Weights of a small GPT-style language model, trained from scratch on English Wikipedia.
Training: a variant of Adam for these matrices, 10763 steps.
Each number is 128 + 24 x the weight over the matrix's rms, rounded and kept within 0 to 255. Layers, rows and columns count from 0.

# layer 6 MLP up, 768x192, rms 0.139, rows 381-397, columns 96-191
[[124 135 131 132 109 126 135 128 135 123 127 125 135 128 140 122 133 126 126 119 117 140 124 128 124 124 142 115 137 124 126 131 135 127 117 121 114 134 112 142 124 141 133 123 117 131 123 129 130 126 121 127 129 144 138 138 134 117 121 141 125 134 123 136 122 134 130 144 122 129 105 119 132 129 138 128 131 137 138 129 132 127 114 124 129 123 117 127 130 122 147 129 125 124 134 116]
 [126 141 128 127 118 132 136 122 157 108 126 135 139 127 126 118 131 125 121 132 129 124 124 138 120 124 138 104 149 124 117 126 130 131 133 113 121 130 115 146 126 137 135 124 123 128 121 136 116 134 116 128 125 126 118 136 125 120 132 140 129 127 135 142 127 122 134 128 119 135 127 129 138 133 130 127 130 131 126 112 115 124 116 115 137 121 126 120 146 135 122 134 120 117 133 130]
 [ 95 148 122 124 122 159 147 172 159 115  98  75 138 146 124 117 105 126 160 158 155 134 128 121 111 125 132  82 138 153  83 122 144 160 149 115 132 184  88 134 117 117 126 158 137 173 154 164 146 198  91 147 139 127 132  41 130 138 136 138 117  79  95 159 106 133 136 131 109 106  97 128 131 140 128  99 146 130  80  80 166 102 101 113 123  96 112 171 168 138 124 177 150 110 156 140]
 [127 127 142 139 115 124 132 122 131 121 121 121 127 131 144 124 127 136 124 132 133 128 128 135 126 123 134 113 153 130 136 150 123 118 127 117 130 134 120 144 113 135 126 133 130 127 126 127 125 125 122 134 129 140 126 143 124 120 131 141 122 132 130 140 115 144 122 140 116 135 111 125 135 117 127 131 126 129 126 129 135 124 121 128 138 123 119 137 139 127 132 136 121 113 124 124]
 [121 161 171 160 108 110 123  85 150 107 116 134 165 124 135 150 101 148 153 146 106 130  83 139  83 149 150 118 127 114  86 145 162 148 167  90 145 125 146 134 134 171 123 145 139 155 132 166 190 118  61 167 111 126  79 141 138 147 152 130 125 109 170 165 154 184 105 130 126 137  95 136 127 112 146 145 139 158  84 139 161 153 114 132 154 119 110 137 118 170 100 137 109 151  99 149]
 [137 134 129 126 116 128 132 134 138 132 143 128 128 126 130 124 127 127 118 123 120 141 141 134 126 131 140 114 133 129 133 127 131 142 131 112 123 151  98 143 118 142 120 118 124 139 132 134 126 130 130 137 121 130 126 130 128 111 135 126 126 128 133 131 115 140 131 131 119 133 129 123 127 119 138 120 140 131 115 118 137 134 115 108 127 125 129 124 137 131 138 157 120 112 140 131]
 [116 130 165 158 101 173 120 112 137 149 140 140 158 131 139 101 145 117 108 158  86 130 149 129 149  92 111 110 149 102  96  88 173 102 117 126  99 126 143 165  90 159 139 104 106 116 149 168 149 152 141 130 137 152 178 172 157 131 118 173 124 120 188 156  88  62 130 136  96 114 133  89  96 115 141 145 161 101  71  87 141 141 135  71 140 134 101 100 166 122 123 139 110 134 111 132]
 [120 121 125 126  88 107 120 156  93 103 125 102 123 132 133 108 145 109 142  84 116 140 145 100 126  68 100 118 134 111 152 136 130 100 136 130 129 123 139 126  88 161 118 135 136 140 120 124 106 133 154 115  70 104 120 157 105 139 106 140  87 109 138 156 121 154 154 159 133 142 127  92 181 138 121 129 189 101  84  91 134 186  95 118  77 132 132  85 158 139  95 103 116 130 115 135]
 [113 130 152 107 140  75 150 138 119 127 156  80 166 118 112 122 109 132 144 126 125 131  61 163 118 132 196 126 137 146 129 135 161 105  81 157 114 136  90 148  88 138 103 130 129 142 128 182 138 120 118  97 131 174 134 184 136 103 144 163 135 160 154  96 143 107 111 188  99 124  89 146 139  87 132 125 167 145  70 114 186 134 120  69 107 141  98 116 101 141 151 150 126  83 147 160]
 [ 71 135 116 121 117 111 147 134 137 114 152 172 147  98  97 110 111 114 138 145 114 137  54 133  94 139 170 108 118 183  70 125  97 164 129  88 132 203  76 151 155 161 134  94 125 148  90 130 170  93 119 143 134 105 144 130 157 124 110 136 150 180 138 177 147 127 160 107 116 154 129 115 159 132 118  96 117 150 102  74 142 157 113 153  74 106 127 119  89 144 120 148 152  78 151 164]
 [119 158 137 119 105 149 144 159 111  73  95 158 164 121 114  91  94 201 138 156 125 173 169  89 149 139 154 131 126 167  72 153  99 132  73  91 158 152 131 153  66 171  89 117 110 158 139 109 158 150 138  95 105 152 112 126 122 140 110 160 146 131 162 172  86 112 120 110 137 120 145  85 122 166 173 117 116 104 113 104 117  98  84 121 219 158 132  89 109 140 129 166 129 126 159 174]
 [100 133 134 128 136 117 140 135 147  94 141 131 120 108  82  89 115 128 109 157 140 121  82 135 131 136 136 107 135 145 147 165  84 144 131 123 136 127 114 171 124 182 113 137 145 130 161 154 141  95  94 159 113 129 125 101 154 137 130 131 118 135 140 128 116 145 117  97 117 174 142 140 137 130 147 132 112 128 147  90 144 137 114 109  84 105 101  87 133 134 103 131 102 107 154 149]
 [133 155 117 134 106 146 144 155 201 102 121 136 136 134 171 123 122 104 139 155 165 155 127 122 114 119 153  55 138 161 132  88 183 166 106  96  69 145 146 149 103 132 142 143 132 181  78 182 178  84 145 143 166 163 125 123 159  89 107 121  58 117 130 152 165  99 107 158 107 155 163 126 155  80 118 116 152 134  70 136  94  93  76 122 156 131 125 199 171 114 195 130 149 133 137 124]
 [124 144 133 142 121 130 135 137 150 112 127 124 132 123 118 116 129 125 128 127 136 136 113 122 124 117 134 112 146 123 129 124 123 134 126 130 124 138 120 137 128 140 129 134 114 141 133 134 125 114 124 124 129 133 132 138 144 128 130 134 131 128 131 151 135 139 126 125 119 137 118 120 129 122 135 123 120 123 120 101 135 128 100 128 132 121 114 121 144 137 128 126 126 128 131 121]
 [142  91 160 139  93 163 132 141 110  70  98  66 129 136 129 127 108 126 130 151 121 123 101 125 125 157 157 125 125  82 117 186 104 132  96 136 121 142  57 125  98 137 136 141  92 155 146 149 105 113 131 130 113 115 108 119 169 123 101 132 131 110 154 146 146 178 107 121 113 143 123 137 147  89 150 127 140 115 133  75 184 167 134  81 136  95  83 137 186 132 129 140  86 105 103 162]
 [ 86 151  91 104 106 102 110 167 117  67 106 136 204 177 112 136 130 156 113 165 153 127 153 173 159 109  97 124  99 109 148 158 143 102 104 113 154 184 150 115 112 163 100  78 126 145 159 176 162  73 106 157 102 138  99 112 143 148 127 152  69 106 123 187 107 159 127 145 119 129 138 105 171 146  83 154 138  90 110 145 153 132 106 144 161 127 131 135 151 151  95 123 147 155 144 153]
 [183 137 148 133  54 105 127 174 178 130 101 119 137  95 138 137 139 145 109 112 173 110 158  83  97 137 151 117 121 123  94 176 104 132 119 142 129 157  82 144 133 157 157 179 100 105  99 125 166 205 135 170 139 124 136 145 139  98  98 152 120 162 110 103 139 182 129 127 162 139 111 133  80 126 105 125 157  81  94 112 115 176 112 111 109 130 120 113 150 116 128 162 110 141 166 158]]
# layer 6 MLP down (transposed), 768x192, rms 0.132, rows 381-396, columns 96-191
[[151 116 134 133 127 131 121 133 137 139 140 124 122 119 122 135 120 118 128 129 133 133 126 124 129 122 125 127 122 123 130 133 123 140 132 124 129 138 134 138 129 134 135 129 115 134 124 108 126 138 126 121 122 119 121 132 124 126 127 131 126 129 123 128 135 129 129 119 142 120 134 123 123 145 124 128 118 128 129 121 115 125 116 127 135 129 133 132 131 136 132 139 122 133 126 124]
 [129 127 130 124 126 140 118 133 131 132 121 131 112 118 132 123 141 133 123 128 125 126 135 125 129 128 126 125 131 127 134 132 135 123 138 137 119 134 138 139 126 112 132 125 125 123 131 128 133 120 133 126 124 139 127 127 133 124 123 128 129 133 121 123 125 135 132 111 134 141 130 139 118 124 135 142 137 119 120 124 128 132 118 121 124 128 124 118 129 126 130 130 127 118 120 147]
 [160 106 116 101 143 123 163 125 145 134 145 104 136 176 131 170 108 125 167  90 104 143  99 114 138 148  84 100 162 119 159 113 128 128 109 116 139 138 143 109 176  36 126 159 135 139 115 131 134 143 108 174  86 143 121 151 140 125 144 152  79  88 119 142 172 136 110 107 176 113 145 116  89 102 159  69 124 148 116 105  74 188 108 168 163 133 133 126 112 111 126 107 138 113 134 158]
 [128 120 123 123 123 127 126 130 127 121 114 125 115 124 130 128 129 129 121 119 129 126 119 138 128 130 133 127 127 132 116 133 129 126 125 124 130 125 119 123 123 116 129 127 124 136 120 124 124 127 130 136 127 135 131 122 129 126 131 132 129 145 124 121 134 133 120 115 127 135 132 131 126 121 123 128 131 130 119 121 128 127 144 122 126 119 128 139 125 132 129 131 140 136 132 129]
 [140 105 143 137 153 145 116 116 111 124 122 105 120 142 122 134 140 119 103 139 118 180 141 163 132 123  76 146 103 106 148  80 133 118 106 129 120 145 168  72 127 135 184 168 150 145 145 177 115 114 108 137 131  88 136 139 172 149 119 110 136 151  83 155 136 124 152 176  77 133 140  91  93 131 185 117 112 173 150 132  98 153 132 149  89 126 103  86 154 106 143 128  87 106  91 152]
 [131 128 126 133 125 130 127 127 127 118 141 128 117 133 130 118 135 126 120 131 137 136 144 121 130 138 141 136 129 127 132 132 131 135 134 115 132 131 127 132 117 145 128 149 125 125 121 112 141 133 116 146 137 138 132 129 121 133 121 128 123 124 134 133 146 128 132 120 144 136 137 125 126 115 138 127 114 126 119 139 128 127 124 136 129 147 127 147 129 128 118 120 118 136 128 142]
 [157 104 136 149 121 168 109 123 156 189 117 156 124 144 125 125 124  93 181  98 136 140 122 145 116 147 130 152 120 119  76 117 100 121 158 147 134  50 142 108 198 132 139 133 127 126 204 110 192 115 168 127 167 120 126 139 175 144 142 124 157 106 111 113 129 119 133 118 138 132 129 163 133 130 154 111 156  99 129 139 153 122 160  93 174  92  94 124 126  97 113 145 133  86  53 142]
 [112 100 132 129 147 157 110 158  97 163 125 106 140 128 104 176 148 131 210 105 153  85 148 120 171 134 130 159 136  72 124 141 126 108 165 147 103 134 108 149 111 105  81 127 111 136  80 165 148 111 123 116 139  85 126 153 135 126 169 147 140 153 141 101 130  98 151 129 151 106  93 143 121 123 139 178 149  94 101 127 148 147 113  83 115 186 145 136  88 145 127 118 154 167 116 106]
 [115 132 103 149 136 174 115 101 158 149 115 116 137 113 186 123  99  90 103 139 100 134  82 157 101 134  89  42 105 155  74 142  97 149 153 138 128 214 131 105 133  33 121  94 141 139 167 170  85  92  95 142 166 143 172 125 115 141 132 108 149 139 140 160 137 125  92 112 169  97 105 108 150 145 105 123 116 150 109  94 149 133 120 137 137 135 101 109 140 108  87 100 120  99 127 120]
 [155 128 157 127 130  96  75 128 112 105 121  92  94 119 119 117 142 136 145 126 152  91 154 121  65 118  81 207 192  98 148 178  63 147 155 141 119 122 171  92 122 100 156 159 137 138 165 147 152 139 116  82 142 133 128 140 122 102  78 134  79  87 141 113 164  97 113 121 138 130  97 104  86 141 150  77 118 138 108 113 173  98 114 124 170 164  95 132 167 145 120 116 115 178 102 132]
 [162 111 102 129 153 111 159 126 100 180  88 172 120 120 162 174  92 127 110 133 116 143 134 112 139 143 108  93  94 157  90 115 140 140 120 132 124 107 161 138 165  96 182 131  84 141 133 132 120  98 194 106  72 131 164 122  74 167 177 137 113  88 127 136 111  96 125 109  97 107 154 104 165 154 115 119  97 101 130 132 113 137  65 127 112 126 127 212  99 113  93 100  97  93 129 170]
 [136 135 146 115  82 109 111 148 110 162 114 123 105  68 136 141 147 113 130 138 142 119 128  99 121  88 128 118 137 121 169 135 119  78 132 168 124  99 121 127 129 101 145  98 129 130 153 126 134 148 110 141 118 111 136 133 133 146 110 104 115 119  91  96 149 129 133 144 107 129 113 102  95 131 108 131 100  81 153 137 135 103 130 142 124 136 146 121 109 141 118 110 147  93  97 123]
 [156 124 106 127 125 181 126 109 110 104 197 144 122 145  93  99 102 125 171 174 133 124 150 176 153 102 116 124 109 143 114  92 165 120 103 102 163 118 138  76 104 112 159 149 144 142 222 100 183 214 137  94 142 143  99  67  99  81 142 111 124 160  86 140 123 123 134 174 127 137 105 117  96 124 116 116  74 152 143 154  86 148 137  99 121 164 147 100  83 116 115 103 136 147 119 131]
 [137 133 124 134 128 128 135 122 126 134 139 123 142 128 128 128 140 121 125 136 116 116 128 138 125 128 129 129 131 126 120 115 134 124 123 124 123 125 125 129 121 137 127 142 125 123 125 125 128 133 125 128 129 126 143 132 118 130 132 131 119 121 131 124 131 125 133 136 137 127 129 129 132 127 119 122 129 135 132 117 137 116 125 129 116 127 131 139 131 114 132 134 131 132 127 122]
 [195  78 122 168 121  78 141 166 157 169 141 125 140 159 155 150  68 127  80 116 150 126 116 149 120 165 126 141 134 137 172 136 163 128 102 159 108 135 155 169 188 135  72  87 112 107 117 113 136  93 156  69  45 142 121 122 158 170 126 124 112 169  90  78 110 174 169 113 132 114 155 138 147  92 114 117 124 153  88 116 119 197  90  95  98 139 136 123 148 132 134 126 115 136 104 136]
 [113 126 197 105 145 131 122 155 157 116 115 108 125 119 134 157 193 155 156 176 117 135 162 136 148  95 131 133 139 141 128 151  78 130 118 141 139  96 137 151 168 106 164  82 190 128 173 115 129 134 141 128 149 127 116 145 169  69 171 157 163 147 105 140 134  72 158  96  96 131 103 162 100  72 162 115 123 139 118 146 138 159 155 127 124 167  71 104 119 120 163 152 152 122 142 131]]